config = dict(
    num_key_value_heads=4,
    head_dim=128,
    hidden_act='swiglu',
    rope_fraction=1.0,
    qk_norm=False,
    attn_scale=0.0884,
    init_std_down=0.0,
    beta1=0.95,
    beta2=0.95,
    final_lr_fraction=0.05,
    max_seq_len=512,
    train_tokens=899200000,
    max_steps=3431,
    dataset='wikipedia_en',
)
Each number is 500 + 50 x the weight over the matrix's rms, rounded and kept within 0 to 999. Layers, rows and columns count from 0. Numbers have three digits each.

# layer 4 attention key, 512x768, rms 0.0495, rows 409-511, columns 480-527
394441501476382468567506491507562455539556454445516455594458525576544448483515489524470519489458474542538542448498454482540436584468497506544486
437545511497532533472487526528431491573472510486466525437472515562555481547543494465439459523479594523445456479534439467481456484469400532498497
545491434510528558487396427548524556523549396456515482455500439457490466479487497531518523518519510451443467430488523574485460507504562455530441
439433527478496493490513559518456492512508441436417435512558494441535430547499494572446498592476522479454441542579570515454527467519420405463419
561487502481554520515471569512477568465495469427573543551534481450507496542554502495495467451501499421496517444462512490555476475523474459429508
466427589488452568511516526495466453502444488515536382599511538599522544506536539480493483489405462530432483561443442497508541515452596491457547
523548507498522460576473435469464525469427525482487450475565465480470478503475491494506498532449466436529501502552463485497546464489482533479487
411540573482518415491456522528516494563580453462546533550608492538494457471470588489474529508458480581474461447492558413445513490424619521526452
579498475507452406484510533461524488456538482491470490534481492504439604554523536519565476529418406474426536527588569465543520566467476517504448
528484430512472564493555473422466433485511506546471459506539569499419455419512558492514511544519446533455522468413599445541554510499416507546478
519454516500491558424418505482557472524507502660492429501466486522502464498526530430544549500472540453462521403610528451488506531486554520506506
450511540458457434489493497464538488536499518521429452567496515560491441419488459485483507539478509514550446556531468455482517518444426539485482
459506474508425469405485589486507499521503497589576557451368467519461577493454467451541529470536493556415564476507450481464489458460525541501514
516515490529607446593562490485482493501529505463435487493568456469436616506505476476461470490486519556496512489551446490520478507489470543522434
543494528513520456564513530517476475489438452516517446427518524544516471493537520473486490455498469475431549495499518513485651478469507474529478
555453508506612435500534466471475528571503514529539539467485555492413529486563490448481516485490476510566514480375480457513608474389505488512510
499472498482522521497461486495548544547606473378512468564485567514592518427458495548481489520545526526431502500509491525425517447502519455570528
504448542475468516574459552504641536548471507491463489496461575518473569509479515495520526615570472539513564505461369448485470499524494471514510
507501521470543390435488523537461515564544524496451421573529432482522475589499543515516441516491500492536464507429521576481510519466538466561486
542523580490507491495529550489506502467510553582540416563539569464502516500514574540516428436557566548542521502528530560482497490437507507455498
473439442524451558552404492549454499444464440528518355432475523521518498475438562439459501521546448490467497449520566488536528477580533445532492
516559473508562476514517501483501462559510581426482470550510562426552563484501552499496449545506425504544514506412483576508458499507561509568573
563515556516528497516539500497582533502516526444525399520522529484473518525545442574475556547473457477534467437540474473521549461472472528496450
484500502461470495349515517509512553502522432479500497523397467523579531506505554458577561507503596427566556521544488487527511510476378485547452
539454520505513600542482509532459467563558553538504459498529518502555494585623475500474505507471452471520444464458563490501538444455511495430485
502498553511487554560501546514482454480486567444545450604516453472574460504482480483545491515477476447431455537603432544477456557523480438472571
556499541489589557483491605517569527501569525557508591518568516486506549476489404440549462546549537518542511541382526513462429445358475494514450
518519454486456459503521508549495560420448524500501425521532373526518489426538487502471573537512584561503527458569509493523427433529513431486548
503501546470534528496574416498477479480494447474494527397498463526486507427524519508490529542506494536529476543434467544441481540430477521586524
586535516488592523501525564460516463555413617559504395549534458504386550478422516585494455559472457382582466489435451499468452535579480468485529
569491539492528485534464566511496532545475485519562596499499497559473502490530571485566458578550490428495457523509542507557521474526508457526471
483529597498488589547465461469488556540401495532577453494559488537374448515546521505459527492446391448446512531457502438457502512510481561525567
538562508479458476516548489473486493540480494506491536527522469531506449581461489557488456525507467539448517467538573493578403492636523517460497
537479468451535500545412475484434557455512514480472558502461493538527526464537511442443594475606489476510541469529449483521591494494450498475516
482471532504520500450490487516525533509492503462510510451513483541449599458577547379508495526508500525508492532592477449483466482520582498443532
481451465455455550468450578471568462447451507496495505476535518400450518534415454481477433548512547446511430447551455559472420458572464492558562
483463507509470476488549536514528456594483539523471495463441567586474483520491572557506444503412546449483490512481460520516354498465550526495496
460422527515529505516481479462447520556531555464500490504514431550414413529500496525519441555478537453479488560543492507501490531501449553473511
488499469485525531545572527515452479458428491486494535519531501519463456493504494434521448503519535626479464415569434454507434448524479430490520
453476541498466562492548491519501450440541467588484492530441486483543509433689416481454478540498443478495596550505525542509511546413484578498432
410490481503491438493475548481408499525525531463450561519442532555528600515475558467423508516489509505423627545540484496482507469437507527450539
435429538452466505509566451503487505506448585519492553476513587504576473539570542506466527366468452531515510501508421571460476399415493459560561
447447502486341508496516512470435539514545440468414450575392504415472458532488510499515469477566534556442536506469488459545553493447481467457498
546437448511513423536467503488552512531606432458515553523495521554522542550473591500482483564440593460494457573537511463462510542512540442427586
483467482499554412508478535508570561525515538555491597461520494455467578569460473523552483467439559474560467537509539453520471458469454449497544
543475547478458597526500505494478484442550482528467448435490481508561427517605488483440541500515448502460511527436488583530509467567520556422515
543525497517473509501525456488547528510555525564480458447521530479378560528499519501551428578441502459456449457520522465498510507463481478563460
459493537486471499528580461464465537479481467588512507465553441497486452555575476481452495481510392516520574513497492485508574422478478538532478
476476482517463580462494521438536540488445453484455380468540542501403542559413430574488532464549451596495596551545462487493525498533549580497475
538475520462528543505475529468534444521549473529537529466397558507421485515548411528440469375509502533482568570429505531480493484531523496572521
532574560531504399523502496513600517540420357460463429449531466535539470440556544552567619557496566553452518451582479510457455527396520565488443
481520591475544451650430514513435521491553508433416608580563484472547461420534511351537560499503585601580492512466655413471512526422602479463550
486491512534476497464473513508420483521481490519554437540444424465581558473444486608495484462511513422477481508486457519521497540621492444506554
589448478497501528476566530527486528522572484517422447420439517494567521479516555469519461518504420450528489427570518566480457503529462524640568
588515476536514463521456436521454437568486461525561465376475499414526457498565524538543500496504516524451547473487485574530457495541540555589427
567512464487511552506519452500584567544594468568492537444564537420489522504492574463499498494534525563520435516498534496526531592405524526518438
519435546486365482526476492567517467522561455526432394560494437535587484544528541489488581502479531513496551558574503411427515414462519404451483
506439516513424452512532462525598520441490536494580476518467463500537548492448463523463538517535500481479458539481468595497528466568437471453543
514468436494523546443545603467537561542500547434559492457509571423577438481527549536597458525526473505419464456541525566467500531415493393451423
525513507464543483402507491504555440505562430500544486457439549529518547491495503560527543554467541400492493481496448489467487461442502466543529
528513551501521439439477437540541539568531381478436574512478445531492485481449578554480529469537495560478534585512505563497563447435427511587548
494491575483530586533551395474505554360457512517455467520498518435413538462523413543526541549567474419502500446603411545489496561575484514483510
594491538529469501423549484460431417411488409466644468382436471463468520445517495524553433507468467449534575426526534527532394493488526476543491
471504490504492443446570459493524553486552490507527454448518496500579562470520531493522536494465487434455551519540550495418414500505532503507483
431515518510529477479469536490485540450515552465498530511421435519420541465456504491556513438448479555514551563471500594452621511595501530530465
486500541528496574394436528493536563461531429483541447392449517549600410470532548503528550442485533440451470506472446542513504469509591487548565
570551526493434406477460481490469529515439491479482437459442477521367571506408482487626512598508597404472655432503530582580584493418455476617462
531469496509509394467526507536502501511494489506581541426456574483516473427470510505567450515485494484444470538483496462501536531533547523532602
551497515473536415467540531527591546425481511533465485580520476528547434596509484509493481537535508524581430538470545461446487446510407445529491
551443518534562390504503373472453455503580487530578541495465489566461525566504433587554510487483536487548483525410447509492494407440532531581449
453574506491439501457503476496511521435427548451506479534437485535459467522469526480566545442413546505472563542523508527537521534512533515543526
559566528551460465550466502508488532458520488429467502480449549524456491651466442490498444474499518448570446575455519498513466438526470478519406
478600451507497550510493576535517562443588565565524485579431554563589521518474502557465490471577529529518475450430458432509430526538508554540484
538467436499500542512565523506549431489549493465411477563427552538527516531568497523504477425449476604484605535454480494463571566630636512524530
494551416504448601435494564424494550451479455512539568533527518523449552501532521554565472498477447502526501591399533478554529433494546530608471
504551506463552517464557538587581463444470526487455444544522464505521481563517506392461529507540519451420527478511495517401401525551456442518519
529458509516439531531518561538433555516479496441579536595383543466476472505488461483488459508481455519465443489482538490460534469520450447540483
470523505476551518481531426513565471448483565554500461471469544518480510575512562567433471543459437521584474375540449528438501478412533486503542
505475494503495553442490525502476559500470487440563544535553593421475628571473445480516476531516525462455482472520532451493535475490588447513510
556464500502490556512478489473506491484578472492593486496512509479429548443408423536598505449527353504426534559420403479460568526466545614533482
456497531497462502528498549500578478458405408506418466465430510494577427496511510593544549487342495493446472398569480450555593470499422561502586
540493477477451557541457555481398598444486552470553582435553500446495536500427448450479554447546472405467505520543570470540539489498578457522518
441524481530501497503540446470435506536501430532517427494432584442534446562542544451563560515514452501411483473511469514414489477519499595497502
546469539458530449511436459534578521518510459502436426440522440438498543566508482480497475596484477509482590467474588452560486505463533511557431
452551519480482438466437507505517532449438539509549471459451508534408488573512499555480496515474536549467552579562443450420556524436434588561575
526498467506484475516569557463438469545501556538551573462440505471463531471460564477522471545536449522456521479499432494486491443463573562554550
521464580525457560460484480523543486488506552450502524536497465381535475594449510510460515547555453512515552484481492532515538472484546474524523
485601531518542520494517414448458507464498569481505460555507516496578516521541524486473456501582494502463391481458449562464506554488582521518553
502544506467476529524590542547461465473390484511445512400554567503431504579539453467516536482481483509453530540487417501486446492483467536447335
500514600452577496582573458472435538566392558545500471448483574445460428529567524497505536420462554512481549478515448501470529505455402446474556
521579496519437544531528541506586358494460503497521527508517485504554457586478560492614549489473429524485439437485374492449539603534561564579511
462496594500562479579486470457501525457410488514480537536525478512481379541486442506484479542529567461482574490452425587486442505524432528465546
446477542511534441470536560495500605450481508435441527518480522449479568519536559531481446468495483578491494529511476463538483539381477460546476
489544461494576596430515427543465527525509465554477506505485468539390525531472489526458519494499485507497536504451445510500529475433558471429321
521535525498459552459529586508501520539517471497482444513445482434504516537531521514434530589503486477554499378502434510548494457436533502451560
560482468482490516545477592461470444500562417503527454496448437418491518477525524536508446465488513564479417468513474537488394549484498572468547
464504555486570503470491582516533477436466539467508503461490503497508455602520469527524459503499456519594512456526516457483562492479553568497470
467458486493397487503523484503445572492579452505395503519486476505487468472508483615505539494509484492550565481594559488547547491447456499479510
417486458474503475504550567515571520486499500477515517494446404458487512480432558568498428553509553544611546455522454492517546481486572497510542
476512545528469559492453426521388576460456535492490369562500497466525457514558430463496477489541519512500444579509479497448483568473548441461516
486564493528475527505517506487439522498499497531512588469486426477473504489478500483545457472439487506490570473467477525508496451433397508558538
503556496527441412539565494486495526527548523469491521498459562548537481611445560548551506481496521501453440481496521509494541428599494510535484
522556526515571534475446575475411593493483654460527503528510537444510506451474504524600537495480519516464495487468432484466583481598499549482538